Weights of a small transformer language model.
Architecture: learned positions, biases.
Each number is 500 + 50 x the weight over its row's rms, rounded and kept within 0 to 999. Layers, rows and columns count from 0. Numbers have three digits each. The size before them is the row's rms in percent of the matrix's.

# up: layer 6 MLP up, 2048x512, rms 0.0349, rows 872-971, columns 320-383
# down: layer 6 MLP down (transposed), 2048x512, rms 0.0325, rows 872-971, columns 320-383
up872 101:464538601492380528513459552586487526496459519479469583504428513564592522547410524494587384486550471475504512565598448504554534519476647482506481522459488550499439482508444499504543504443531543
down872 099:554497465469589486517437514452551500434496395546538407510540590478461496485447592509424578539387504596585453556547442512538585556469468506480578472491554512466534472529484550515478528588438471
up873 093:493532544534509569544457504487431595459472490519516426507569582494523488559490464390558485451538456495539430549495498514565444575514590475406539575617527545448525542602466453674485482537578494
down873 092:557483470537494530471536547548571434538516425560405437494518482518353489426533560438528484527515572433530507560584532577457548535517529573433521489598470454532431539471525446474483536504394515
up874 094:412419569565544488534448463524460508518535590510563532534455509534459501475500541515471469683500407543528593492502531609538489540525459452493545463456497548488515425538491551567475478433423468
down874 094:439544461467461461410462547534496584509514440469537467546552430539456411481483431481479531494551484451575532533557520454510464578498523416432523523507498463403563493511510521567585517522590425
up875 110:463539418543470532566611639523558553555472511492525531523494549495498510418393482476460468528594525428500481510511491528378509555540524592462443545452507520473439498466589429434419490524504562
down875 116:501499502515469604489499517556514550426494537518392475456505509500519461476496494514614544454429420498654561508413580531533418514391574547514477433440540554532418375544534433525480508544502422
up876 096:416490458530468449492537517526407488596450462574538481505488477503505422502510480516495441490569490481463579435529450542554501507469514528420514533400603543440487508545520528536543417491474472
down876 094:594483522540483558481657482495496537467532455552457471541467554517507486524548529599532519521591547506543501463538531520537468467472565515512530457492485457523469548498561498477519474466450542
up877 099:518538507436447509476501540512403455483575451494429524620553479460416493489498510524400571519527477539587523511480487534481592598568492609440389535509519460457411475531575461475501383483533618
down877 102:511417473601562550530526410504477546498560536513439457492553454453537432504525491489597522523506394536431509519457599484467411493553512522441448593325513618479457425507534490549577517606436506
up878 100:511563534478450558516475478462416438508524441542500485491429498543489525463505465548430398494540529447408522559630536533396475510579471643494510528535584480565531509581565436510516420539448569
down878 100:362511476546476469534430485465493535555439483531541432547358547501516432504571460526506397504393473491568535509416534518418471557480423459412447509604528612539518444494486556503598484499421603
up879 101:505444520585471476580424486539440585526455539467541496521492512503515493469453571548516563640481443520583528553517599494509481437532500541490508556437533609452423431552484440456459422478435507
down879 104:538585548521536549460565446471519503403573446367552501572461551412527498545499515463440568524503466543522588482494526661507469572477536524512519471586581487529445520498480467490525521527541585
up880 112:485471483533549512579541494519422498498583503511501485521508547517537564477436498490570437474476482535535504544538560491496454452513513441412523482456544425484520495535478581624630430550441532
down880 111:629425490482448445586564478594494606441465484509553456541453482541553464448471524410477433535475476476609539453455476534443501492514457485605553497538415465530441526533545511443531497444532517
up881 106:490484487511549485530480623513539498434482554565497473476450494481527547624420496454447431497505426539576582600521489530591518516514533582444423476472489526480480483536560555622474483433496627
down881 104:518465485485555553440465569418494437548571460530559475425448553504535457534489461447503439475471577628472507566459544466540408553452542478620564499491538534492455407426507534483520564499497506
up882 092:475472476543579510608542443517478541439530509560539458506416474590570492563526554516560476513501522510481595512536526405512548552449534491496452477527529561471413482504457504536515484517524444
down882 087:525558541481563493453542463555535549518600557535565538523476556423518546524545524537490499493514525492537402523444674515527403588487544479566578502542484491467636501508501548480551467507476499
up883 103:457432546480521575522603465534480565501462490622615495520539419464483496525524546509427504410528528485492548471517515499468494555497540466484505527421609546521522466486452438393491501505496540
down883 117:528514461548481458472521540475467528442481440504453466502500504412456522538558496479450543403550472467566519449464517499429485477441515532553533525487535417545486447550492545573551536516540525
up884 108:469510646528518500546574577550499480500460551660480454532560494561479487474534555587554514489524468466514497535506523513498572535485474549560546523533474439401475585491522493508506497511503557
down884 112:508471538477420545445463505493460512552499470491422615531606437468466463580530546452462421522525541444452502555521416536524528497500499428450473483464490599546526527524488454415504468527510446
up885 098:554511468461543506553401422484516526489495514501484523523503528495494594441521489603521455497516535617556618572547526596586538511485486533487474550483578555494567471481564515504469473537517535
down885 101:516557375471580351525542479509523570484468473550491470479449603481443419387524448527441500575559492459578531466424511549502580594462576526467506512546528499485507570507426517459575487483503494
up886 104:464428496546488619492547450590458574469489385500510515507503488475366512564482594511557554521520585551547509426493477519499506578588509562470502567576523494610387515465443491508460466603498456
down886 104:498480462443522550616542461462463475467592575449647462476491521449516551581538492484501519480457459449534666564556536544422488473441483496526483455418507407453538416489598651504568522551485559
up887 095:429436510516522511492416442561563452458474447459501523523446468488477526432494511516486499491541449569476582449522535526458570495567490500495442461470454598525527450572466495563456443494463479
down887 095:458469465429578486486637504471388505586562505580515467520556578509471533381523495577541591525433537483402513495481535471541504467506414456501453537569603487436629512436531480595542444547549442
up888 101:514506568518453554529492607605453471439477468467475576530556477533440594543426582461461500467421480582446666578533473490526513533493390475426423445425562571419466386530521459609512514449541478
down888 098:497495527443540582526447514544474569395478528509480480484404462568475539372438504605519500401519580477410436538488426506581460424533375512589471532485469475434471501464433485441539471471578552
up889 098:454456499528494507482478558497486479432531468569521527503508580468516485523512510436502529449552488510523556500494631476526487474527461483440556574419552536503528415440493480518485415493445519
down889 105:524394444541494495543466487511457523553503512536424422444394440415585543492474469567486643481489477483469485451476560461546491477509432465478531509488536470509485554496536509548552565503440509
up890 100:454519545489574473479543442598540541501500509521516554529483459522519532586304544542550421528545477466530429578467534533492430438411472514437471419534511429491435510606490552553480446538483526
down890 108:564526587509477430461460452483379484436421447441555555529574462573396430600433449364536483515482516470468452520491588549493442550435497525488516526541545496499498515610522465555540504545475478
up891 106:456466532555496582549465503575459512517454533574414558548468504487595447483485497439522542515432407440620511451531564512519485550527540487445449447491533568498486437549562511582495493518564493
down891 107:490596502599398514562454477457480493519483577452541613502418544479461437535552488377497606492549461500531580420538481493495479402437463491545554558469555517543457515480533463493510387463526498
up892 097:571550530425583423508451548507508505504479515563499484590509552567429541598546529549463442514384394521443495514496474503491530480492501524537472545426580483475491510456527439405559400522538560
down892 098:413442443564418347583487505536461528541525521486487473439502410445490436500404414482504559541417539590530499537478403426539551513563484578566446514535482498570539568546427456543466594536562570
up893 100:468500617480573510578445622500406470459485518510494497546504542553468517511546592462523412465517488472448509520531480499541511408482489504509497491512571512524498422530458505459480513434490469
down893 101:600491491507455566561404482509465394472575631518548459499455570504522470470478474505469580467484540478521499472498551483475507400489498488519542424465512519584464516499504466532513485468442505
up894 103:487454517462439561508555566468454530483493478487466496536406499383551476503454461391502437454472430522503521496492548477415448485577477468510471432425561545561554449411506501634566497486461490
down894 109:557395505636491550508443475492387452482490540472504556530473489509518484446518551474515516477501574476563472507451517527520520513524477498587538448475501450494514484502511548493532473433607405
up895 108:517380503492478472589543567545429497460347485506428502642442487500414579502474475496424457472458630515479558476459478599444604508446456522525415406463507578565450551504486420609483507459441548
down895 103:535563495650504497484460520625417455525466409485466535469516533429517439482534490537474465481412473424487508551361474486476534526501506559553388510511502523539505485470519512492494438503422461
up896 102:508500402482589559464464537516393457525541449472542539577507511497461598568544640491557456595657567466493525490511474488538427436589467490508528451446508420472461534441494491467402478458348558
down896 105:434467555503488469451576501528511559528463533386444474587423445500454485543492361482549536474517613454559517453582539460503527523478503389498612506424530463511541414555562539545489505508457502
up897 120:426530558488558489552506498539544488539435535557428486523519481524437520520443480532533444533613536466491509472586558599315583574505541527564559450509432472564506541534520485582462470520580491
down897 125:504496465451480561473589496422573538518481522520495458517454438530397531517474512426538467541537451563489515537521508491360519510452590562488512503574531518457527534500490409521484491563478538
up898 103:507438544559488587541469508544453457556504544540430507528464429474450481454436540474467512500475427461570567573516493575496461508523553549516469463410481613486458504526549516467567456508375508
down898 103:492571427494542491569484518496462600486533480569533430435544394541546404523486437528479540398527507467443472512565533589522524529438485528466518449577518529487391511490521485571481470534530540
up899 093:484568561562527516531568411561500489412415455554431467504523478476553478482508394458446472486454559464548553531494525508400488502525511473428522525438532514481526596437507535486497501535462534
down899 092:517487536477496498467469530577511551532465483502466480508478563504482577416446524587449526466390489520514521455514552508480509452396517487563485363406581489522474515523513516523489556416584558
up900 091:422499438458540532524466432482579532418510481451499529584511491466520586511485504571428523578550408569442517644633469539481448522532433473494495575445478562354491478607557590493512459560491455
down900 090:432528572581602414538439478406509525471459499598606529404470516522542490455517438564513509502548485469538562423426484548480553520495498472486499495445425589513499427545321484532502446554531619
up901 100:476516476411538610517435461494441499471456468494580502520434477467520424527460500576522565626501521553642516514530504534469579503495570504453459482432479562487475470496563561476543493575483477
down901 093:517418538448574502473361610527508515476455616472590505509415568603516517461583471506519381589481573482531524480534528488537485436469558513457443530494521499535551577454567516500364531463550476
up902 097:501402453537547467490510527567504489561464587587539519590516456453546516519508517460534427418559548460459476509576596552539482496498572592522489480468520469529502483511470476441399422456471535
down902 096:536471513483489490478478590444493514480560541560442456486567495487510480488528504549485486547430487486478567418454496506479556619414535576465540469507467463537433515489543482599571516508401527
up903 107:448435378395520551525499560566401448475480590612528475536570542474436515544507472532582517589473486470564539579586590502474528622541429464453410592508555482494498392567449546512481457480473478
down903 112:418495473431465494495487504535441409563427479515570381506559563554538547468507477556446408460558560450509472580515495482513510449449438472462455605546439485465597493501431478467473518464472533
up904 102:402553504478496508559563454521524487528548532506443490512399504498515434498516549490471596510471407511534549391509544608447477534434538533533598492568485536436462569589574489532475500468566467
down904 103:581552485522578552386509413495454414453414533495503434448509505411448373520524414574495508514388556545534468466487426463398571482407444525477425531507504479598498544512478465495446448543458508
up905 101:499471585569522579487508507548501600432507559491527588523512478469496453550515515541509456465606455440514517585488449511511505495520482471450499503512554579522417525580556516510422453437502455
down905 099:492642483481412472468507544505516525477547388555436465464517495501457473467628435499499571570557474446474550543448498547457512483559558535464481419480493526496501420432547475574529450530514571
up906 095:521397441552537570597474522648453604566504491596423595518532482532496497543487495489480451482534502498527479525438544545546500519477489389567594494513475524540463445486512435555380499461422495
down906 097:538504525525535504524508485440534498479501516496522452469504406488605428410552542467460483512547527496512460474552416428463530480490499565459403451424482473478491492465497524565588449478514542
up907 101:476497580400482495478501486558545522481470450513510559523488558525589580500522513446508468523501459497576583532612497449471407524491496585381520576515464490486514461470556550600532472495508464
down907 095:538568458461582488564513491538509459410464490556508468384504591512502480494425520534614471586456462459489495478449539510511494478559481474490523395526505595438471521536563576452443547493425618
up908 103:469496491378447607470437603508511577463491476481629499502453542510530532406476513490601574503547484479563512499496506484462512574509544517483526490475564628590428436536541526508426483445407475
down908 101:435490462578512516472526476488587493547486533521508447533515473477488606549543566452505464505466479537390455518469478514539504431554559508480534450416584441572528550567521506398393518547452399
up909 105:538566496530457497509524521487527562560502571542446475551467495435490493462511465463555545505537472591470522506480559480423471489516520536491555420501505581559463526544442450572490475479488568
down909 111:521506425445500492527505551539553540512472416434502559553472427493467520489589535617463537480487563563519603501467545524500536555627499475472600402364520486457479549499515532501473505514511480
up910 104:516532592493461552574455480532465511526528473474554460532373529567443488423380470512515503492580487501521506508466384461561489496464442478496583507433557611479491484595470494427463531497457488
down910 107:471518446523496463417504501463492461432612541499573528509500528539511495556527487509356508502539503489496540440471504444561513471495498496513667528472514510412480533553539507404475404476512507
up911 102:554563543505517506587483474473528568557475445490457477510477396601468456538475458510505408514507464486494480504504517501508565550539602495432514505503528497524477531461522428470496492548507546
down911 100:439492419522485508527562551547567422524509498493507406570474541400572507424495527567420488452634426458475473491558393488598564538413488449473565563436447487496462533605425470574520413518493485
up912 095:430529487490533660463481404565480479454485513480534536506450424501530525451465592535524566442578436481504480472526498569342530574465525490507425544483536585428414540507565560507445513569478459
down912 094:563448487492483509384535523632480484497484475462431377543512564559537620458577468510426487429490563462451392476499566507515504515381438524553408544416413586413510480468502569454485528433620573
up913 109:492529604505456564558493625549471504549454402528463482581471423576494501431493487476548521450545463466494465517526499592463493481491451535515558469479560566605528417528445484554511484432441578
down913 116:486526482524495522479474471486481552496522432574595491539524531559463447456453489524498448548582593504447547401459441419566545463496441479527568499479517567495527507492520536499470451643520525
up914 103:479499509480442549527524578610505525495513484511517518518499550594453534444422484516484539489445484460513538506498475530501544475590500443434550439408543498510540455551505466448561455483571514
down914 102:514527560572486508471468536496592573467409500482538325511549413435535565541559568507401483458572440522489430546430461522543482503576481497513562484606410464538390534540494487480475452541398496
up915 098:460536425505590577496526437547469566433468530497599489516525460474551534466504509582523469469411497456553515558475476549434496443477564500471571490485491663435425457468520437469514486490458474
down915 097:432469491498491427535491569548470536460527507466512439620563485550558535459475442488496541519439473550471483546522509481494520466551462514492498496429468496498507464545439493550456524516485501
up916 103:534476537486587499509460460607472507437517497560467543559430493420490590564446520535467439551427457541530464420494533465470570502497510504409443504474507478470473549472481423508475485465483590
down916 100:547570489533513465506416489536479509415459529482589501537531492447583498583435641547548503540526547458470482383428525536463566397547457487375440447499482478534516557544419543459438441465432588
up917 119:436536487422469517503561551527497525456439535590439537567558525478544589532529482548564491496461440548598488552602515543420528520598531426428439555493479519434450491452546588460430391436523461
down917 120:430529497426426432522579586464561402471514421566462526457503486553536418392566487432467542469477456514524487532474511480498514450521506503537479544462470442498498567452563434381507522507477462
up918 104:374530482492478519533459445558409520570513499569532425546426458512440457496491543536535525524560479442540515480525492518460493477474572578569603507462481490493411612626419523611558427615486547
down918 103:550445464482537495465471597530571538508623371507434540554431575479490451469404595485608520571531499494510516526453382571476460520519558466474452467542564442519465527525507566461495451541416553
up919 095:536574475474539502499499546579526544440495506540449576631372646479429432487511519582489535524406466530550565500505526620450477523606575535517495485537425428499491554530546558505443391492478464
down919 096:579579410459534506517527569534440481384477491442469528493485554476361491539527507540537469474465536495524577459458405442475486529418533534526427455592493517473451442471542454523495502590509423
up920 105:441523519481457517551470458503551428583541459584510503500486511512481471563547568612486548527485418541499533508531525529448520580556582505453478475531636511476456566504469579395545459614511558
down920 109:472513539508541493575503453428524505513449562552455595532490466519525415519487434620483473467483537425553507462493613443512505474497462461599530575517540542527564592472569474624624526519595553
up921 088:463509475444561511474622544504478540525471563420477442547522497521475491452428555561459597441484482507576534476573552523463533507573565501433488455475522411444535504430557519563482498465546464
down921 081:547517511463462447525479548590564534456456530516555483460479522508480462449546574553392560513483588496576545519584507467481522431456511455519481433470582537532426552499576505516433518507508498
up922 090:460471517463483494605513391522554545465461506523471511524474527506558471520489557534475541464552531575450494474535402469482572558604544503461514439528537487460487537483558482517433501534530590
down922 084:520593387469490436490584546536487481512452491476475477457388458572464430489485570545442496445515498471421535476456562521556520417436515515527503510410506514507533432452483525563478532531576548
up923 104:499587437548479506463556515488535501594514514578465513570493404536499464581481541518516454545515397581516496491504494515461459546513537438485550422472529425468468538580449456488459441493491485
down923 107:388506523437453506523542555387493513402405521488487448489462519548501554519503511488453488509427574462492503562489463503480554478478519484564513502467455519531535414524557444519487562579432390
up924 092:523417558470523519503517650493515458513449479523553492667437559390526491499519510554439479529513525532454532509519508469562529542561454577497498507498462446519512533490499574534383485484538514
down924 088:528470585503446399402512414395591550435464473539485548498482523556412455547556538525458408520576492496486471467496525484443412552533480560423496472537589553588421436534554478432537403475530495
up925 103:464506499477478571508588464537499518582524414561543491495464461480478582516480513473433499539473433573593543519545531503502573526553486518472505526431474503470406444507486465455503480440562500
down925 101:499570458529530535449596456434442456477532565517517508503514481496422615441428477495525484483474411575565428498611475445572531414497522517541513577447484500569485466528508379436531543526574535
up926 090:437493401475591562556522467534450518487532422566380516556456509570523508472536599562414560440442559547540472501503543420444645481609561595490486438488473496397447460491455438595518483537554560
down926 086:491486508552496399480593508498392424500496533441426448511497481559538436500434493509377519496462481495561467514512447502484460570526500528570470493512475426475536505461554508536462511559487573
up927 106:466551555414526562541527526511380471367472419438597501529504535502472511431565466556501527559452514503448572504523512496425505505596517479493572535389532568510485552550542444468544492548551492
down927 108:453574518552575538531528457539491460437544389429440521508498506534544441595480502419533502439560492509438507520511447576522529467456459477538493503516569516532501500456545423557508444603561585
up928 101:484401512465438539442572523557477440470457460508524492551438437504551553513439538487497487471537538489589643538558512631538518458691481544494578477462504449496487501592485532594422456482552435
down928 096:471571417451574527525565526382515475569519490450578523520446516550471551551411442478635444544483548512521460516500481436529474463603493537520501519540535446544472496470545439665494505539457566
up929 098:421475479490446494559464506637542428476486535452461520499467480510484507556552419513512556551587562474476496562524504512469474585521482443461511486509481531468528403507450488494418516491488500
down929 095:445511438567485484487485591459535506582442408524536468354528500495494482554466486443459439475472475636441526527529462491500438539525486520492480521525481535486472514549507525444541634507457487
up930 090:472443565525467457473632548508548511526456540568409487484484450521538542555426405508552526540346494494539537465595582541493623428521532594522495546523449556507462470516505523462499515516522455
down930 080:533461571578509431539554416459530546492571528485411498561549491396503431536529478540487446468522471431455459532565470525483557434421481516479562390534530460526612506529449431536579592476485452
up931 105:375476501510557547517488565545446535524465568550390489539461467465448500567507520435435524425478514538471465565464539615511468495538498477463522484346649537529467453464547442524520428513431457
down931 112:496425467547492517466442476544432498534501467487459472489510468473453553483462517575507457442508451445532548519535529501509508459506501529474507504469549431486499461562542429494598492498508496
up932 114:486535504523502531508547483529354557484528473408534512504458526507501462520538491493404479453466507474469531468574494479524501526493502532448527433479514556529469517531580452578573457515509465
down932 121:524410495515492468455553528499524503524440504527453473515504656554435478520453626516509489511443586489554513513447552508481568503554538544470483373480529486438410582525461539499464496495515540
up933 100:487441488402531490505473491529460467561501514506460529637495451527505554490430531466433495505581490547520448544487463507373534509429587537458582500525550523519386418491516571551558453483476478
down933 109:493475415445451413533507476501501465489363460510476520492517582549562469400501571545569554498482544502447471549514413515493517506531438553547514493516478439493435522524507568500450542436647520
up934 100:458422490497595533479563414504492582518480446543475473538502501487509532556460489440536465519512518496590436542491511480478522577451461472465468468545460571442457525446592461494462460587502542
down934 100:433595482596570460502503531340543553430568520498489483571493531501483478470507478522517548508481580587429547479489552477496465446547454597485548590491516528409551530427530530516429487462502573
up935 104:542490590473515424654486492459508544532550533473489518519402581536484458455549459521582475428420446472483526495523528561516517424502470478448500437567528437423434519480489432625501499538426587
down935 100:584485474405515611516443484431442471538493560457505435485554541547548514460518345433488425491448474540594492429441431596508521601451395506435531518589486474582413541515499383456535551519519533
up936 099:468455503506450470517540463544468534449505455492459516573482497507460529456583578338522473587580476559458577492589534501498484423511526524460529477498571529353546519530518456480525440472434522
down936 101:475454487559505518371476449530394472566497584494539466520542416457492420466446531595452526526545622528495593459500554478508527527493540489500522481513483401478576554476500579589562490514550519
up937 102:456526573564511491490468572573514576529542556468512513508465463522528540541466538496483521478490505459504447468514523499412532518514600420469503554560486560574485425567529470468430490477508511
down937 100:473492496488540424499486531421393528424556488527502461602595573562577445579455426515499490494484543426517489498522467582489510504585435586410492411464493511426412531469500488542483519508550522
up938 103:502476450424517538544447528604414525463515460540580579525478499391481445644527596545474468553372513471607514461547680517476529567413505427439558437592597503566468571445476497553366474596463472
down938 107:518444547497524529401541561455486519432534417465459514469494515521474525540420457534491401443529582525497552472532559527513508484509381451519469489396533471517471516519539500535459554475549502
up939 096:526447440450569556508610435493416504473427510530524530587535457482445525505465495485469531464545538492532550527525485507484557465618592448413606428486465523521453544439490472457563459500491438
down939 091:521548525496501403495495521483442567386482382446507479517510532579428486592564484487509454558492469482464563535428607547630476443503592447471448533514539540615515411496568526553534484522504654
up940 107:445478460434603487473550605494509516402464529543501498554516481548423441368497553531557488518580490483531599556527527596464504579515463546546476556461439514474448546537477546421448491477487559
down940 115:527437477502401527541456572585453564546540553537481516467489511491604429541556518465470502446499574540476487439515567455492444517410545501546527524473544635548463551476439446446496486459531545
up941 108:526398525540484521540600514497482536558483460535532528540454512487545465461374567513545519536482525501531534564571472564563503463543482576500508549449535490503573490434503596540383515440533475
down941 113:512507502543510461549483480622469503545507462469498515488514395512554464478498487435477468479544542548518546482486457469504492562556466398408569420574416456428512510524478542515545458522576561
up942 100:452430427452530517482452487514540575497469500539528485533481557556617419548440503520446425521479438448572579596553447517508441468459540451442491500498539594381454473514526456534477479513320502
down942 096:434416467546425492461557450480496521531543485420520526559444480525502525548465445530467502552570488533446414502502377387447588504558632533444417434513458493539560539491475499547410441468445501
up943 105:501511526393454590564636533499545431548440411492454459574495576563389502444570497542550378553506492508511554450559407532492614494555492510476557449454634507518409549463543553501539433555530518
down943 114:451507577438542521567543502490510527484567494560473488484557532519486548477549523476491482496508514500499458503472586495452514441489474565420549484389505496475499513520439449457416502614448458
up944 110:409426539492478569512493524501506474565582567489550545526510592499506439538488524548488553424486463468460597461531423478541553586505530498470453435471490490499547467455532475507432504551492519
down944 113:585554458460467454595449522474612472492478538461488536520518449528564504614521405426553463515603489542491480537439464532462483437495488541506504520532492491457537514469459527473543367495578540
up945 099:423529510466504515493470514572476519524541414475447526554495459459486435580560530440502448492442535468456520545504498452511463414529491527478485374443593544474464412486516601620511498454494542
down945 096:445453547554482466613511572516470559541403531449539484513528396447489494418414500551361504479491411507496521505513536530415538434545473424580529606549497474586485467449460490547455516509473490
up946 105:468486549493477506561555515494444431438445433519551554488479535544499530517517462501470445454502484476626562554550620580510455555494661494481553575538527464490482565503449489537528492544427490
down946 109:403511589549461477436495531565480455459517454479608576492521520427536499465574520577450506527467482600493508360488502413499497513450535477468424476493382415567405495444548462519528463559464448
up947 104:502457504466475490564651469524496494522530505560524531533386450550565511497502496462508552498519449498473491406614484488452589377565478546471537478532535521506516574522559412576434428570465500
down947 109:423472442464578562525554451506353593518526471484437469502443458413457510488494578556554486451399431416495515553540529517517448572526559497393513512457511519472534516492525642539586519502516584
up948 098:495497514552510493507651516524486433489462535567504513640481527526451489486357499483521495503549589541570525427486451469492625452489591574425477472496478494480465487563477456441452446459579572
down948 096:501550499513474551550500409510513524491583525439576465464472514512460476449545448569482543476561472468537554548486389423473451546558477506510527394518518498565577535526518559490552487565485442
up949 096:422459406484487500461532521565502521536500461568552506543513482562444584551501527531505486428451499551484433460537521546479520532528578454488534450530491534518489466439506504516500497530460602
down949 092:510369479537438466473569414493537558435536427446504413442541536581560511502558500528482446469553534582522461592445543411501475465431473376577518536488503394472472520392439509438533521501478472
up950 108:478606476474514521525455525539498584504501577509511550526454484579548536514357633453549492489469466613499488450554550604456529444532564615454565577509516607560507523557447482452492505499446539
down950 107:482486472532555501514517451625496510533447437450529447476619576595563528368554447568502423530475485500497564464524513503465524522542451466452521527508524481510454522484487644608528565503485419
up951 100:506452508501424512512513534505470543548520495454454581516497506486536510572480532471564487550482447526513471529546465543478541494540516534491391542518558573489544526578522544508485497461503583
down951 098:547483473528605544474455534549473404587546525500504467513537458393557425479555473521509512454529485531465513456558525518456459427481493508488349479506461447559459493541388478456522464496523488
up952 107:475518419477503579507453492524518524542516469515475468529505617509423481483414506502534539482523439478459485529581621487392502467435463620499534430449562542378528487486414552552367482620451508
down952 108:569520467531438509589420453480484450402452486545465490421514495462622487556433540529440514482463452382487521493476423535504572553485479480517432578502477517611454532429612482419425476544496543
up953 099:550507519514469477517447546514505501488554584571477532515554495464486442482463518515409556616531379576565528495449486506462492419622429488432426453520559533412406569584520452477435466517565523
down953 099:419475468554419612485502526533513523569480522517589567482536475575405548562544519457533388367524485551473425473426531503455472567439424515516520513534540513509458509472588461434479562492507585
up954 114:449422424524554459544478546564543468465570529587511603551486450441483453446499530449506611498525499498527459448536507483500546458515488509468501600475538607555496396473604484510406434448459479
down954 127:531561543520526504605492447508401605520510496538494492498410469458536491524507520449452518455495439518502498491444515485514426437498588491530575512442443483473516406468420518516561485472623500
up955 096:568454501506482480508505437498513535476460546425553484496477592449521579532455499450450530497595517506510560560487469490436476576510502503513469508487493501433478565468572453613515472555443526
down955 096:502523516519516416465547543515514524535481453549464532472519535441545519567513509601443526519452503459493465503538526585640517361513481497387522478392459524577485464469468482595528487550523414
up956 107:487557556429480519578553501578405452445520418467502506530446545469528541412535566507518561580542443508560490564542459515440548459481588461539528554479538524435485526483548453521485479502465501
down956 108:540488503494471497500508590477488526521493434510457540457453470687593564530477492586435507491556468647502545415454459518510477491528526538501550435476472522493434492465466493519444531439435468
up957 102:555444456416467552495413546587539500506526516500528553513530457512435527518529493500540430444560432490554612560555589521429545537477508610428502526490540453505481422478454458524492464515485551
down957 099:495596494533482530447543499399456406553429619473467610523552517553454464468575523478499449484533464503412495528507575556516441639542426494503509467431492605552559578389507408473469421480551576
up958 091:505561437504538499525457524526517480418423416545489522562455505514532550476555524515553544453470496454525546520525492413434563492551478568480585521422540567395476470554539528482566475554461506
down958 093:474469500540400551576579474564501527502448449430541465503494480499518427535454569427521441461521454430485484548440486553541521509558564544587448607490504407531546431491545524531448425527486498
up959 110:462513505475511588510546517497492535520487480538430470510464489455523469480582553473508428504545469541542526523555499462531492515550517509527543453528494472477427582527468419509447485536519454
down959 122:523490494576544572494576508545519526543494486512493534545469504463561526447488514466556479490571529500494503500473441483572419488413476523598479578499414514471575503469482448539458401501540511
up960 111:516522459519487486502520468585519438595437448540563464523410498595425564478475470464534466517524492507540477501442595495413513531493467524396611532529584504567454445552387467539403492550514502
down960 117:495522544404549471451435526486507530441457523459557477513498473523464538531551461394491438534382505492481507512509439530509581474473578470523469415531603568531468507574517466474461441515467402
up961 096:433541514450488506522514462447505478538461533570574516659522447477484600460436479439515489515554518542499555492506526615390564428504497519536467490455497466545446556485521465546524466609452554
down961 096:548391530437487485453426527522503495416508488521497516547477579474429455559503512530415509582490469504514447436420447617464482501558452505514497496593514484503516437438561524414462510438574478
up962 109:476406559540560489585565480490452525432442546534564591548433499437566418474454556505427538578558609557609515485516584524533510493475575449446474564428582479462492469499544452423451447549471504
down962 117:448523462534571545558468464457532499422416435607450470473529511559435447523466498567520476594468554436567520484528516443545516495476499433571519547505489446518520455492532411541428556418465536
up963 101:433529525548470493523481419542469560577401455559517491518384521479538527545543478494525530440568471519511450598513450534436517467501574421484579501481554560490519442563552498607511521540475471
down963 093:522579458517514465445496489496586496411593471490551455556436476468520416469509527482472560458533454410530562501435450478447554508517490503617568526511372475515515523446584517424607548490467525
up964 095:524561637480398494475542538520440528405437470492428492595443578464600577442486456562535524537505547568459519482472496459519483483533481550449560511434510480505512430523518481539532482526442462
down964 093:571606477483487423475504462470473442492507429521502448558490453429521448522593456501458505500444451553497565500461509565436524535545474545440491469403537442489626575464557455564556453518466543
up965 096:487489575621476545486494439551463518533524481547521489659439593597486565477494552429533459453515567468541556545496545569493566500473462405474482552479512437449530478559478439473488482475494463
down965 087:536459465420548481513488543528513462435517472508518550385499495517433495494502479420466470487532541455510489452532461534512536486465488497515396511389428468469424554446470531487478551470437457
up966 104:476438639488447593577533536552501527396454638519479464525536483469529505578438530451558475564378510600532547433688514562288518533481493496494486475458510570468520497514519452505512477528580561
down966 100:519555524448450503530492537484426591469628434499442469526576493480462394510310537469577532557448395507464489489490498530593505492521511543535442453531438537570470442521422493452546443544542486
up967 089:456537494411592528598463511555395466531537496507447508527466573548608464480501513567434476540468415494533457517502602606458451476485504480529456573439566502533449461418444510502457507530492449
down967 081:500541486516491559508619501516478469421476466525522440516467481439483407558457458558579434572501463530474492454404602503593542479499482578530389533531487474470532460522484451553369517553492403
up968 106:402518581493521525551552493505589461470535561590453490496485467547551493516483517536505493541497543488510429484476518437572577423498552434568432485526493543467485586423500511487447441533483557
down968 115:539592546465537401364549467487526503645526511449474503572580611496599549401468434560480484458501564501463553476533520448431491436574435478422463557472582499453505539530564563544455494525500427
up969 101:532513543498469470575492525565392490557529479478468500510493556464415526529476485592475484463534537532603579560462481495520580411615450438413455444595466519498450492401433456518467472408482492
down969 100:464454589461510519471507555473557549458450468497460535490532420552525420580505472530462522502460553407488539556483488505484417447502474466520477478509468432502592498469434537476536518533547406
up970 101:513434453589498527546482511522458516487491427500551506582454564526545483549481531532581498488553544510513469480514485426493525525645550477403556517560496448413446465534570446474354454583575450
down970 113:499419482540548532478589489492466457410572463455470490404559452519455536555429543518495511589499545455568554502523462475548469582454496452488571552483536479542485435488538460422551527508438592
up971 104:363519435533459598554540569508487516509527403458497519513508626476516469483491506498494520390463485500471541437504494488484597448568491477399530525464551557570389504508504429571426451510528410
down971 109:459565551512444540478452519460485417502445480478505460539506568510532489438485477450506474492535474534491516497553535450472420501473528463518545493484511539488472524558561513609526473488502495